{"num_hidden_layers": 9, "hidden_size": 64, "hidden_act": "geglu", "norm": "rmsnorm", "init_std_qkv": 0.0536, "optimizer": "soap_variant", "final_lr_fraction": 0.05, "doc_mask": true}
Each number is 128 + 32 x the weight over its row's rms, rounded and kept within 0 to 255. Layers, rows and columns count from 0. Numbers have three digits each. The size before them is the row's rms in percent of the matrix's.

# layer 2 attention value, 64x64, rms 0.222, rows 36-63, columns 0-63
105:133098106136107144184139176136141082106117146170103160106115139071123113119198111108104093118133094110095120139139087064137098119078139077116113057131137071121089156130116175116162176212115121
092:127090111184156158149116038156129175159142140099138126132134067132163154172129121159091132171108084104105174134123097063097088103121142167166079140111124060068162114110098144120134166116133113
094:134118074174078163147135164141110194163095140094119147132082054136128119158122079107155089158121071142149175190111081096132132149116165101199112077104104112134117141104114127101154175157125111
111:147108120089151135117111170135149077133111157122139132158097124120141054141098119124116189144082138116205171105095159173084136167121115109182145150177123136121135160136163075073204102074149117
100:108146094093130140128070137184136132128162153116157059153189176150136152136060139136104104153148152066125134128067114076169118125219152109137159152102130171121157110120165162179135116123116146
100:122142173181123143184157148092158079108135167108129113074104146067094100127138137150122188137090145111159101112129115078073144132095107172065126164136121061120106079142085170113085117133079145
112:113173146110144102186158092125165077135122085112126106127157154105134178096132121081134160110154156153129103069142129069143177104093084123055130169117173140124143115150082138211081151161120157
098:127118146085143093157157119091111096127079120166156135140138101111145080121099101103080205139046076134179093152133152191087073115124090110177158113156152115117102126102177093140145094130143159
113:124146143097131127149200128118096174091121141095126154118166166097087110135189149159102106069167171175095063110186114107131106133148154145089150118086117122111147087179124120085066139161090090
106:161095115134139093128104143159113155143076142197133127159100114105193111096076119151083213139071133069143162117107154106103115122094098107208118109125166132145097162139168149158174142124162111
097:146124135134107068145131085134092173152139157183117121166102103140134073128106154067112103111069142174148121091183092132087147088085146105157104076124178165147121184115118067101082144130144167
112:127123090143132167168092129160168074127077124203113125164137124108148102147197106122115084110133090140136057097124149109101078104068112085142112126151161086116081110157110155059133180131143111
097:154158119118154071048108142168155081090130132109148124150131082077133121102136110103108057121181123117120136100088194144124156088043112124150188115118144148162120114120142091105135138080154172
124:095149071137108164142131182088114086178117142178135112152197118144136119144149151151164146109069081138141168144086153207168118106104127111148141095117142107089053160173140129067117137135116156
110:163135129203101099149159156147119150140148075086162165111178124138114196179116158123151148167109086143095178143153103157179138092128175159089140141123096177145111136189150153138072154157126092
095:143108132102177121142079057191189122162138101132103120117185155141193139148133070143104097114135106106130163085074160104126124136108137133091091124154185123137140106140114160225154149106140112
115:106118105132138136079085141137139090132104104149144132141147148152149146094156103129156072109142087114152110118122226157157158169094188099164132062097139107186103113175160133164173204115150139
114:104119103113127164112174139138158138099147166082158085138082140094096103144100124130117152146106188161186161097120058080084170173140096136108084193095097128096137143156145137081114058096119115
107:065123160078113106121153104126128107124134113128128066152070108191107137137095140110110165134131174124142160134138099103096162113207100096141063193132078169139170134090133106158149081108179151
121:136155124122163117104110163066166130105219179065141146106124189159148188103112137091169084135124193097134128101114119093161112158124108173137147143150151124126137078127126146071113065139108138
119:192092163145150061091098144079168113096142131164087197095094172110144125102138160091108141114090166111089115083171144129094106108053099145107133103180171114158110143137136148117115100175147118
083:132054128105116100072118139088091166163156175142098157156142102099106116155062130127130143069178163142077156159122132174116101147121104151163161114103156153122171136050101100096144093090110167
099:132087099114134142127111111127129100112076129138117179158112160081119081091154099144102092086165158146096006098147103117099067206103113116146130112119153088118118133120111120110192110093118118
112:084142099094128187105124053105109139091090131156108060188132129129143104127083135104086157147136077135172098105117162077110101155173139124183113176083113081080182090148135136102127117139120115
110:142093067102128131142107085167124155130103069168185190188149108166124155160134141115123108117138106116153140115166114135131153087179200086163160098081109156127146118167158144143115198163169108
096:132109143112131159164167086171135146111139151105163151122099121115148115155119072140101125132179165083167066120108146100085147126093137136099135184044142113151185066134069105131184127066118112
096:146164159059146082191216122149136120145088107056160199097151131152095094138171131116123156120102084142137112133184119126155115116152129087139132122173136136127127089119163084153093110173108092
103:128136094106100222093114170117151119162085190158086100155107104151123134116092135126150153124123124141136184118100205083178154164095117132155092161153143077087106148121115138091108163178085112
# layer 2 attention output (transposed), 64x64, rms 0.187, rows 36-63, columns 0-63
105:161125158085149151152173112099132161120151117103081143159097065124229129074165115151164141132118123111130142080129070149100165148129132163119089126068137100082154123194171118137148134162173110
090:172165116108137134108123177125120081120134114184156119150116092108097156099122086089140083176163138097131160079082122151104155138121136120142121130124088180168109202132108166035097141067160161
091:135163165161162160087147181087109120175191063145110085146127091067142088115157084169171164172116104119148157133077102148118136109097091129083107064171116137084123146145112128128117142104085117
095:120095123152140104143129109156116188148123129115120153186098082137106178179108147129157129040126163102049136185121134101114087036111116100106150085143141130142125083105114115136132102142065149
107:115158180141111076136112126119124123140108116117097102092153110099109134116121116137077183099178149180137058111199072122155118102189148117110167087166099151129163114144143180133135207118155177
107:126116115127153134112105092145182125154126152150055159146131113201195138093100131118102071095142101089095171186142097149100136141100134141144131161128159125192097115113141157113190158099209119
126:140066144105110129124099156114141190126137170166106174112103162140167161116071158108135134111156074096143140159192142151120118199130145140218121174131095115129139119128140170108168145122198166
082:123061120153147146140180134177112150146154102098142165125094182125109195142170166083143138097146147143050107155165144090122143097134147118088158147100167166130170153143106152114067111126124048
122:121087138120097135115081052127128075103182130115161146169095127149188115090136095158092124151148107093103078071102121084165096132079139101115094160132183153111147124068128141145199122150161126
108:164158163126125209150168171151119109136099123117142149141176126080070151153164114106145117077148074152066160132153069119069145134105187101108154104139101124139141116113120125121074184123067113
111:132102122111109138141161171064124131132203147132120139138133197126128140137104150131142134113082115125059171097041156141126167159111101136123117199144100176130066087151129137139093141189095160
115:152119142119156124123149061100119147075142177104110119056122134114188133109140152131120068125091161106089134088114087145104147116076171151094082082079135095110157181139151112073101116117110199
107:197187116138141081150153105077105154122109143085126100102151112094162208190136173116066170128141071130131132136158128142118064142124143123133111126107152106102062099095100109121111103126116067
138:125126124153146138122087130150113180139142164143122112096113136110164076158126170123121120116092189088150217074139085089091140078125110104107123167139175168143182136162127149101093096149125040
098:097142125108121177139102147146175100133141154162116092112054070143136086187142030097096134162140106152148125113132163097133132125109069050137117153122134169152142092109168133107105112076165120
090:141142155130107166119159121135138144070114145153105168085115097158107129123118122073141153121187197136145102158212119148115173080114165120129137167166067094110091202110119115077132184147140144
109:140183130166154173148170094098121131095135145146088103117113160066133096159134128120117142103156157083187119113192107115143082130110137168086124097060148075091069119142106077187119176115105124
118:141125112138135066084129102130162128112130086135088136150146080106175120145110135139135110091190087134088115187077081108132080088117109119142094091181095142187122111099164139175129171190189126
098:126114108106159103090109137090157095111143100148180159148167171145115186163160165132119077112130152143113130180137193118136107154199062175150135100129076098155125059123158151162084153132106163
114:139148113120064125179069098134036132169083118126076102149151095095131092110080135126095125121128115117139113190104164175178123103137171100152081116129115174135092167139134153158140158066147145
107:124106076100102194200194088161095144106127172090166153151129129176137126177153121119106098126107102117109109191114122137117150180111192121112124197069108094125068113145138149142148125140128120
090:146105136134146126192093123134141139123102085128142104169141157110123159158174121172105220174057127168114131161094106107127141122195116114062167160165142156086092160106107115115137072166113107
085:104094163152132111116177107160112166104126118110150138114125149107126207093115101189126125116097160143102100152078101114137120176100176183070093126116168095098178164160070081117160138157102186
106:126123114164135107112143128171141097160159072119158170104143208167073150153130181145148082140191141135127142089130062140169105142115154100073136070116140183140124121182151137102112142094173165
108:141129128113123147147188141087164103121178093125119137146142114088110104192112124108146169126181177110079131044134132086170120174138127119170055110136104146124138114141128099146093071047100137
100:147131132144134113117097098095153100145138063182086181134158124139160222158113093082145168117148111126102103091138155140138106136107156128117097090191173035138134141124091177106138142104132169
092:127033145118095125095115089144090102103147160095104122169009153117098149148167081097158176150152153127094097137147119130096118103104099144157119155094136129129175080106120151168135130084116130
095:161154129154182099112124110127105176154167159100136110142134203139124074121124139113116157126121081084167191127126057168085143097092112161115164074128114199156111164151163118137149110141143193
# layer 2 MLP gate, 192x64, rms 0.232, rows 0-52, columns 0-63
108:134161144091109132128088107088140097110107110151126123111117056147126124126163129137081052128188098157086122101133096135126146175077113141148172090107108182117158189108127190110036121120114106
098:104140110137131086161104125121100174162064103097169122156163117068112083121138142115124149099090130102202135093194124160146122142140121132106107110135135174107125092093010172097144118155113136
102:151146119149159059138117133089146102140145095115079123119136168087060143179197169181105190123170171181155105132142126123175097162161126152105115119144067109121102114145095183153123155120121165
099:172082106200144148154124150198093140140140156144191186178120090173113138113117083157121087116140145154116147103113139106085120148157160086119151153082095148197109150160135142181121133065122126
109:176122099094068128094116140103098081097100110110104151154123176187094120097106105098162075154152141092133121047071131160085163121098162140170138111129098107099140106138171099134177161171121175
087:171128161091154145145142129184160060103117145074177167105170117108112087167134116091062180163137130120083160135136135100155126141093156096141130124179142146159111095190100092119091086139064138
103:135155086166136108088122130177123153124196152143118124089103156218078158132123152131087165087133156217139115139124112136122061162135082154126125156160172161164104098163165169107135118144131140
076:086133161096113059147137164163144080087152073167088084134150164123105106090084109160143137169135121124164112073125121098090146132117089166191172063120138119131165137105164086111078109084136141
100:123095123083142134131134162088157084126103096072200102098173109186153167104128111187126150161078110135101130126121199119090160160116128127124107116107112130108071095144146118091078101160074187
099:105091118164152134092104115084144136097074111077110158064108124121089093150163148175132161125076195107158125095150103112100123175194083097159111124131084105130186076142148115151121111152075146
088:101098141150121071139094157105132124112043150141097095111144138119088120087112106128131107137103148140198153116109042128092100088119086148131109114150106117179172062105167149082181161117143172
100:163109086105104115148154125167108106170126080133171159178128102166161222144104098149118143071130115124120117185157171098093074184127129137175087133179146113165155151158149138186110124144145141
095:160124163080106099105108143127074084115125097169114154153150096174115104066144101115082123139135122127140076132119159174102125155087155113170110140102086129150076155108135185125195157078154209
100:105169183123085084157101131130105144123130109164148165094153095190073147063097098163134116091122138075125140055187079146116116137114126175144174114112149132163103163167115140094175133091091131
095:146159144136124115133162117158150135158111093176107103133150178185079083143144131128112149156082153111117169159139072151108179062051113108090157098112151169125147142139116069087132074068157111
093:058123196141156158182216150148109205111135149182126116117130103122127166122109166126168158150100125115129128132157052130095168147117154095156152164120130153190159129131097113139079131143101113
103:086126105149118110110145168109104135179061081125127133100135075157128126094118084139207132130060148111156123147075168178095168172142069107176070132123157126141101108145153117082139150091148117
087:066119146177157150138121108092140096078140163127160089147136092130162083190183093162142125156107138078126167095124165071141089073120142113125057168090138123143150074100117107188104121127139124
097:158162119108167101095128139150146160128122154163057122133216141146171095141152159156104175141169124151178161167143133098142160164162157173136100139188140115138132138120106150054136168200111111
109:148161101099132101108119052135088102114073124073077114094151186119170105121119135138147127154142100119101135150081134113144054140159117179122100048159130155109053109106154131159111093126086110
087:136113074168095092106130135139243059110154152080132134113157111135096134122151137189115099170179167141116165099148101147173121110156155089112130131133147088179132143117146120093094120169180136
097:122177119067137127206159131130136169089123146115069076157077118113105137111191097092109119106201124129123112120091148119104114083144127142118091128126157155134068170166056145129156111179129098
132:123121177158160136140135154206120132128102097165137156148136132099111138169119097105128097086120137142141126131172117135116098108137156161164115183173195175165154176154023124178126142123154066
092:154104130136068114109099177129111067113136146133198125167164079088134161088132101141046148137161106154037185169120157114132114121119165137168101089115142141122138134146109184159125098127108102
110:127138120191071136137108185121093055169117094117156185165160134146075149143085130142131114129121111164086088164084148148188126161137139076120120123148124164143084102117124161110142176115125210
092:158104160121141079210070067086039109080121120119126102155110125148127146103115083099131166143128084141152122083075115211122088105116112140111133131123104146079107139154157120132127113158085142
097:182153161091095154178108104107089136070176164126120189146146146171120152143144090136079162082142137136085081114163156182146147078115159129191123148125158092141118189119114185129130115106126169
097:094097146112133170170175058172133090086128174133133162132157143134122140119107125097097146148101135184096069120184165129087168150122156084142171161118179132115074101137127110071104096180119172
089:081104109130125192151082083155118162133091167144083158120150070141133152152149165077149152094158133110134142219182103127080152111100178148129109164149102134131152108145164162092147084092160095
113:139134087151157142129175150110120088132154101116139167108176157156034180202161133123156121129142127122045097123101104136149074163135174127114145103145093103103085102162118126147083114143105189
095:116069140186116066089142107153112157119153176120166154119127121150126140089155127159115074139086183120136157141164084112150067072133181104100114134138192135144172102130164098155165104126109196
108:123166118173146083110100109130094107130097089161203158128102123138080108087175143190164124092175170117160143078124117130130103091151093157190083120150108139172123133167127178141141178172168151
113:148129128151129092120100111174172106142134094153155158185130060073135094179160133091128090129153084126117128133126087150167122046151129102124128109130147176151127165119069125191123124185186083
100:122149090097098086151122110151110106118112142092140134145160167132115115130172126127111183114121126172194149104094175093151210117141150156135195121072121192091111103187072143110108184115097115
113:145154107163142085095171168135166144121064053114115194121110088132116177103090135094193170187127123108135112171130107138116082122147134129173117109123115072159119131173082134073133133179110126
128:093120171111142166121070143098175063102157133099098143155105134164139102137164048116118138199124142176141102157089168113093168165140122134186082148119138082090168139085162119122136139097087131
103:151089070121092151197102164080121111119120144198134114171071134157119121128127095122130097170100189127163108113113128165096114121083148112162156224128141168082119124155119155095109121101159170
085:122118170086119153146169068101031169101113136148183117189136136086144126151185129164091145116136140128069130120133105141119137073112210093115128128114168110096085136156099120147161148153123092
095:114109100110197146081138085156155089166160185144128160151150152141142129147099093073117070145095066123124088077115169161115176137107179146126128149110137116150079164116161124081141110051142114
103:100161132108141087138151107129091150089124145107064090068128091089078110092125166127091166113112199126148126112132103188120185142143128095152096134110066156171115147121091100098066118065144149
089:103149094158118066127136136100147052142137054121145131161166158138094129099091092122090150172131120113156099132062127130180106199138143170147122094167131098109115143111132119171137147178062177
109:204197134126134161115141126092097090115161133148163102122182084133125169185141155118071139144182115118056161094133192128160097144151173108169106185120127154136111115132108149113096102162148160
107:119108140155165116136139104150124053111100096134123099129186084084147168121102107217168083158118166158097167109110134163150151118172168136100119133127104184157139127184131104168079172150165089
100:077049107126079167153117159192125150129124132148139156150107152154083114123127092143125112153135230185123104153092122131137099157142135144123147204118127156152156131149064147114153180110120175
097:147137106149116138196121121098130153103151122153131095092131154155099152096145097060107157195064141116153091142103143177072138093075103135106170108061092161106106153201122093091113126149140116
102:160115102124085089131126124199080078087112164101178136133186099137134092100116147134148067143163128124128119144188088096115147114147172093137120074161104099075156126132105126058074110170150106
099:138180129115165115108115104080114073130160128055137116132141146146103084181142136125080113149174054146091104140117155198189118107127058166134154098097125154129073115080124134145092158132120152
106:112086145104085144164138147080143062099102110203114128142111122085126152152120142127082162126181219140122089115178079109137164163122129136138102147147132124158157149123121224112088140126093138
098:128155129163149061066118074101140099136104108106086164104142099088142129128108162135135109129178105123139136083110089196131133140186113131119098081171106146174133192145206143171103141174150149
098:164165123092107137148120144062154148098131131142161157096135113155149140073094138067113129197113129118142143151086161180110167138090118164131140189133190102145061174109110097060177125142120114
082:177159163155169168120134115150038164138141143148177142126173121115113116154175119134094160081180128111123191111095085098102148089156135134115109181129117097132117128191160105173132113192082124
099:081133084120132080155129102125132108116114166147080108114123067145178133099106125109077182135178136123156125112144149162118139133180180131151139150135131165135149218143044133108192126162183128
103:137206138112142125116151169120118124091151186107103119116144103159159173141141166125131176152159090111073132153118148118115096106107103176130039120079142132110082152172167154138179118207162146
# layer 2 MLP up, 192x64, rms 0.241, rows 0-52, columns 0-63
099:095149167160146123118134106148147142101107063099107143087108194156106096125125115195140129139174064055114132095118125096129100125071097171150136091089199157093094188104147144135134144156126111
104:109059119145152111115039158089130092099140165121170165112153133139141122078134123155142155145089154087137180060067148115142160157118098141117128134217136124115125099118159141097172133152146186
081:111111097138137223130103149131080194149111160080155140086119066102126130122131093150200146139103098134140096133086167118109071088135159137169115180111132147155132114112116136133114127220107141
094:131080096109092132151100193166054141133116180123172137124157173176135174088100122122128030163099154098115109110154136103126140114101108150093152143073098142113134158146132082140089154075118100
094:113141118168153161186183165140172116120171113131150108166088126050090122113133132099102140124134211128092138067165153096131153067166098111099130132145151159109194127159093147117085147147130092
113:100087163136142101162086127159109175097106115061110134126127186097096162086160094107152087101124136143090150177088082097144149203128134112113067152084107156079150109151113090168165125173140135
113:108108103132048164123163113156110150155120121160127090180134106100131166128119141149121158120136057149067128195147149116086132170114124062102141165166151149132107034091072156103135127134113123
085:187112118124138132113082133121090196055117201098123140073112127146091122124145134120134142106150167086103127095129089126154127098142136103171103104138078125096119194150210147119114121170166189
099:145115132119100076099153094198131105175164135187073129183112089093149102152131124111130095069159163167144103124156107152153079058132096141109116104102175165163183131140088105162131155098148117
084:101129118149127113102082103091157113089059104093114133112083119097118103106194111143125157127101180137176107060138068167112057169146078118130115097113158082089145126122115098155080124078117156
099:149129071102101158194103183085136150163115125175133113163106123167115095077111133124116079169102076149083116158079156140065118115093095090173148103064108158125073143115160134153112093136130142
084:105126158118218102143127131136113182127159159099095099031142135155090131170147135165100112102157114154163091087134100071112162129113150138135188104136105061123150148127147108161066135113089120
100:067150142144126143168154111144184115109188067124094123140095162077180090105143124108150109168165115123144135109134151122095088122148067093126123154120155188156167148106106182129125071077091072
092:157091157075128067156085187092129185152107161157140154132169137145106111119068138181157137087143083121097193141130103139136105187160160125140125107154152112151085106130148166074183114140155163
096:131124176169108151120156141105070074142103140094206136112089123074092122136115122067146126133115158141130094118089154124093139092187140146130119164147080109163096129136177150171158199180078151
089:136116122152090213168165193149102167188083156161174131116093141125172172115134093112126127148117085114120129141181108116120128158077131115093159135078191135109160153136090147172171137126109074
122:166142158104103183090154176118125141098140133214118160129112121142163085091110093142212103182116137114145122104086130158142136151076147096196072192155117149122116121153144135110172131134144166
101:086165108129056170151167113091091122160096105162156130131166141137137148115071137095102139130130123089142168174060140129126131136118163133113114120183108132184138163191137088196187173121084116
114:117095125112077135170139123076098096149066093130114081163099064077141121132151059172111132120048148105137114100058142148092101127142127070144106150139134154082110077136151107162122135105105146
101:201142087131114118156153142125119113143143069070154132139139149172103140149128125155107154105149097181050104149110134159121116107140136134086112095109085126128066103144157086164023118080097132
098:109135135159142129111135119144184078108137126165150099073137171194137099093114124134110105169145195114141095082129114109173129160165182109165075149117131147131159174121133116130180111081067206
122:126166139052072140149149099149103142113161121149082089188115118116138104139153128097148137118228100147153132096148164093178099100088138110134120126148162151127127135135090168094135172184179069
149:113098141083135158142117114091130104101150208153130128139120118117161169107118116109069179152144139118167085130208185124131097177122147143181119167122165079077117102075111173101186125111125162
115:164091137172142161116120096178113152129126169119083151134114137087108097100137110167216129062100210082161168097158127138090123180146131071109100128112139096128158083149088090155124142122128154
092:132131027087098136129110134183153077086120107130128183163135127116150056102135137128128128128126082124097144141137101193148138151125175206173131115187068172099145159108151117121134131141102134
083:082126109160150185096156142178183169153143149130115118123105169130096108134176170125091132177088158114140117198145151127166199149136098074179091148117142111132117171114109119132178127071155078
097:147120091092107087127071141098188116114130184136095129152139112124097175122127196128064090113195076112078176155122158122117156066108125176091143072094095100106144119130116157145112144162128144
088:097123056147171121115151137148144060169136129101134150117070122155096089193081131112127155125150188171152089137134146098081116122167111083111136107129116086127064140100181093176125169131076132
098:118193109126136083148176183093117164123138166117136132093144152166200171064084119149135148129098131135154177111090107127092151107127126181164094122182123095161176175150135092117173109143094171
099:091115157134108129103142110162132161114126089172119137146120095136136103075133129110088074094089145071168155088152154106137185097102125148160098148100184172157182166127119127143190127070166050
082:139077136119086083135121143103149082100117172130143170080120171101176128069154123086149131136155085151140119145145088125131111167070108174103074156147165127121151144177096149170164167192069100
132:127160146113117150087130153055119110125169142123122097141077147164124083108154087129179103130192142064123135062132159137129117120097086093131071099127132156155142106143185124129149087030142147
098:133148112126149115167132122082109155109145138104118098078116137188134157116078163122100162172146105081121153177100151087071089139159119141073143150110163083109076063146216091147102140137166139
087:124132131153186097134124137170165113138222145130181146192158143130122174146059179167115099149124122154086115140114150139176187107156153163109122173082104086135126140131104095100103081118131171
110:163085135154125126075103145118224097092128115136108173117101152130072150144123103137153143113156105167164117099131068110151076179145077147137208141190145127114140120108090148107101146187131123
113:140088115081054121123149179149186068116086112165169095172171092128162108111126081094137111149133157132114056131080144135136155115168087106151136163183099140110106111121088178114123150174153128
095:070135103118131092127204132137146108108097074153084090093147152116111165169161209114106154118151171135179143139083093100164156110118115156119085147152095151147145161150108161106129185200144106
095:115103189138129073088069128098183090112127088119119077155087119145117072105118123080158134111189133137174106127178125160145136104164087133146087109170102181185139150144186150118136161096153113
089:187173103144136106104103093136110135170193164141176079190128151128104157192107101118123106114157154132123118136152177169148102165124127168129122085117101094101052124080145168130157088070123157
081:128159110092083121108126128095154069085134128072094074130134154113144134115128112050118141163178134147120135112142201141191143127162142170127164168107143194127113198083110167167131143139118169
079:125129106166088096137125119112113102200129082166162105164139126119105122125036079135114163166118122164188068122098161118156069176147155189153161103171147115136159168100090135146120108117102139
101:169086168153159103132100111109168146108134113099154095125123095149109076163125115187150101109140147096095151122167180139095149097077139056100171162063177112110177174130116122120151055104139143
105:173139095143054108109149137130127140113139160132153162125123145124170161134177184103080231117113124123125161198098074096156064137100104106122133136149138135104135110122103180061131141169127145
095:129115081153090147110083155213136160140138117131124185107109124106090089168126111100190082102138090160125127118125180158154122171122103115063133130153110177192109150105091117155116201141122091
082:189100082102114152155151163104133143107120170126192120076162152133065135103131159086167142129082180169166110166168141109172125131123114095089129144111098143090138142198156122069092092161113098
086:152146121170161095142044147124162148184097136153090125116144113146140122146173154103089104121151072112161143122147156117122103131150093135066143136200130126189142112097232145168113093129100130
099:105136164190138142124118121220127162104047114096152132088159120107160117109124192112178127144083145133093191138142151081183120093129083112146134173145154142119089119129094135149158172166109105
101:196181139111157153102188127155154174190176185072179124163133121094071106200148135161133170115144114150131132105126097155141171134109167099117156109148133095142120107178135102082101111147139134
095:098149166139150122143157148181125120124181166140108150104125190153111109147125132143173166126146109171122101147136203097138154135140154125161101209097160093074162092126075137091173152053137093
098:096102158140118171107216162094106060142145069123155134137121093107109130109132122163102158154132148133120116146109188121197114109164136120088102165201101125123149123119114130195109079060115141
111:117145126167162101125070121127142127197150147098108157097131129135117085128099144177152119125096115122196169152154128153159094158164066146155083084135055207170157123104171112128111133163097164
094:099119086116095119175171164146130114167072148130178093120139121184154096112127111102156160165164118147102174117112113094172141091155162118105078097120109133167166122144101107115198150207190096
114:164157096101082108127130134145135160058122142131131080122087140162116112124129178161103163107161088155102148149115129161182159138197160183165148162090130112113037160160100109102106180140157097
# layer 2 MLP down (transposed), 192x64, rms 0.195, rows 0-51, columns 0-63
103:186100118098130116108173123134098080131146188166072167158117114160109189101117185092193173095088134107186107147138142137120086072107076132093108104116125144147129152120145183130158099131160096
096:119174114099044173142182063093099130167131137127074165170123142151129152114129128117125142182141128142123144100137086133094172120201119130056091147107082100095118136105097132117073083124162118
086:104138072164156098107090158147138067102130126069103112162129084085136141138051138075162165184139152152122113204152124103118148103167121117174125065158170131102131148101111089161126155112101128
091:108130100125146107155142135124148171171146145042134082173145168115149153068172152142138153078143075115126120016109097089142125141188112114151146116131106109102144157146095086109099143127159090
101:050076102107116140097135152119139095108146120166194117089129111124156156137136138147152116147160086136133109167167159123197024119131119094143132124113051131115166105083176145141098144100115093
124:145128140159090107105096103162124178094112048126088094054147148153138142172115185184105095136097089066090143081098137102099142105133109179169134150089098111127164155124103161151160125122154163
103:115143087171156132101150133174122078124113156183140138107100089079080108082080152096128122057148111122124121073115115150150145157208082119099120160102165179122135149108102107128175082146190130
084:127100124154154120162134181182159154136095108108156146145119130056175098174064080091116146109091087137167095170105158122121085108117111105156188135143184134155166100090124102200138133116108166
086:108148137124160085116102197096109178088092135115147114127189098107137205197145074148162138133131112131138154177080162128098118135150065141142125108191149110142131111152142201111127159134135175
080:142110109116100150144110119160131097156162133146171091164138128140195093066124128135103077101110051124148117057121149162166112120134208144096114130080154136104112125195113136085140169099181155
101:056146087129110179134157139186111103117112107108117108132118098154083083159094144107137082152142042076126160155100132132121102169082076152125177181112117146137155165079129118125100132171183122
090:154132155146167055132089129152130103094151119107165116147086091126096198159116120076075126105150129083143135166127158117073100134098138090180064144094129069133128166065146151137170095113129160
104:138155153113083068162133128107128132131059081113105179141085103123079123110110089144178086123124082156165083098159169195128149108112068096178115100120148141150168096133088156149146120116186149
095:143146139091088139163099107150166126115182110078193116153170150097176080103092134156142197109172149124125137140159109074162149175146142164116088139102081176120085135096170082174161120151145125
104:069103130171139091121139154150140174120088141133157088156118152131102119120150071149088091164129130102089168175107140180066106102130155078105145119199114093218094113148121133135095083107133160
091:154117086079085117124092057107155109143199116060090104142138121160114131164069133161127112109163123126141112075074098166136129186184141074137119160125126105117167131106116109117076088138149082
102:148147153062069199124138121130161130121178163131122101117139120088148113154133137095164183124174105081123183101124117152183129143117145176152092099100162136072126166047121130088161160093116150
102:076146207121150047208142126113114097151159144169154139132153140117134105149151101147109134124157089086108089122125078109090084129161112122120127166137054162137129208161108132142104149165130109
104:153119096127127156102140073070120130102096139142129177168131093105141114109095021113135203092120149124172157149086117183093102117107126131186111147141184104123133148133112139183098131181115156
094:120145163107108189111147069161184177056137137096108146111094159063124137167082123107174081143166150136103092119090113155188150210129159116183129115129123137121146146148106134143166127102133103
095:129148104140114199165166087169126151120151088152071113104174111142127113136151120137098124044072085091135101050121148156124093161116135106089109164099154146087109140155091156172144082134172139
109:147121114134114143123132161179197063147118120134135133103133132168172146152163153080128124085148084121114108100023143166156171099126144102110160196124184125092188102160096122147135166117120136
136:072126165127122134121096102140125128134106147133178123081095116100124169194095099120172122110097109163139048155129174163174078127094126143181098093156158122141109119154110046093166125115192119
115:118113111109208096098157135189086131120147104139096201101124074097095143155107138171113090107131144160169139130124165102092138133110103193136124113128188082096159117174143136129198139150147076
109:155095167143157142171167172074195077127140162080120165153098135175147115095182137141120192112118134093122123120136070156084184139107142106072104147143145082113102174161166117177144121146134120
101:128155098128123117121107151146114164126100150144084106107137134149127120144206100167109134189064124125073091100095163118133175119115109174118158133156097162165104111132175225162150153124168197
111:112154067097144123098128128108126115105104117141093104120159109151091152097115121131092026123165122095111125130110112131087110155154161236089121141149105104066123135130064154119090114145113062
093:087085127128134141218177132125112159081133063125119096095185133135174107126196115153133139128104122120129156131141076171168129156047178148120095124112128112061159114121106132114164143114098163
103:139136109137124095116133160107052073143117108182127102126166128105174147105100188134139080083093158134088165136087155137116083128104107188133140123118148168203133190089107163114163088083103118
093:117137118143141164149173142085141085122156142119120127091178182131083138100228156150124090120136158175168148106122097142098123127104109090045124108114093133109061110182143156093102109136073118
089:142111127113096141139105128066109114202104171126115171131185118098178186140047138195180137131126158127119123193148126158134094129096143119119149048132131148105119126109095169121135113067121133
127:153158170159080155127089141132085133118135130177098138129126093084093090112121143109149107159143101119103190128135125125121120153029128157090112080109123076097085172100166141080160120049102160
096:167103145154152131119127082097125123110143118150114164148162121079150091159178128105120130224092144121163111095166116157158100127133132190135090100143088168172123166090106067131083207126167141
097:141121181150182127096185132143158136194087120152131108144118138146149103160142165114119135142186150159139173116160121173048107134160119105126143114120136059118055126066130158125148077175080129
108:126113119158118172135098092123162146145127128167149159121111089110131149100082040192110167113160121113132093072156113087161127078154089154116126143099117130110163130076103091191081104116167199
116:119143094149128183139175189110185201147128122243159107117110157099134140116106152108126132143170174123165099095114125119169086136150150141196148082137181104141151123147116115105101157136122119
101:071135115120120140132090114136130187086153112110113120118144147140111106153161099180037151188120105163099148097130158111144106149105061093059140148137074136141134055123134170131184148136174120
090:016151148144129087136121117139084092115100106117180137202156166071124145127172137099120145111120089131133180126140169149097153124130116089132099155138117210119172108101143150185150101125105113
090:131128160121136172147108189170111087135092117095139139153121088076111135093118199092142166167062185134086133129118122093138135159098145165111167160118151155121154161152136199127181127173144066
089:121133033119105125127159083146148066172129143138151088100108106127181113119203147104122155071168123115084135161107111151150145100158130052145072147128092158159100130158101134102190131118145127
082:082119148153119125130108120172158235110127121153165105165094121133113116116083064100128084130182104117151156136127112092191115165118161076115104096085119131159111122111166054124114066125151119
098:137163126182123189048105085139150185119143102121139093084105071152126116123131186117122160135119150121139109043155145087139100100123110140100162177118111066124114116110109089154119077111148185
097:112117185134172153150107134107110075075068151131110130128116119079124141135080081170158145151130134146110171155180172173194175118097207136148070131123143097128121140180126082164126125161122104
098:115145141140094105134085109147109133130114152075159123089175098137123123147073172146151153151133052104089127111141129171182079179130072104163091098116103149134128093146093093173117064102179069
083:120064154136148156097130139102137120195155112188199113079132119149153157117079159179166151107165145176084114091152129070125087122164133127110164088154124098078109122132108081117150149106089079
099:083101077092161106128106131104109171162124110089101116190148135145101198145168133119122133128158118111165101090154095120202114189159122090049075131062153152110126150125152143124121135136074138
103:069125105123157162075117103128130133100126076110123150134102060127166163151122150100205138166133157165128147144162180092146199073077104143136170119121175130089156141102121119120149134202099143
098:150146159157118130109083120145132084153105127154113125113103126141118160121106137155235109102139144123116133187107121189028193132056145125105083133162154114140083121125135133069120144119138096
083:172129113108205059105149163104143113136167096149102097148155151118143129169134155090129133140136159176183128162165154174119140122152103129145111083161105169163148128087118127230133192159114107
094:067132088102155114076118156139100172110075135164211070120099115110063143132083123145168094164151145150157122162141141088158086128169089153148120054143110132130147064118096115132142116124147141
104:199143169108170079121166154119093125132126134150127151072146140083102144165122112116183139139066186145138123137123118178107095138118123165177090107153089139110129151088071171173144125173152054
108:125141124143106104140210184177161116176156121135135110150103149150125181150085109068136144092139127118100136050080106122089170147175128068172134180146090140125154115178123131105146124159115078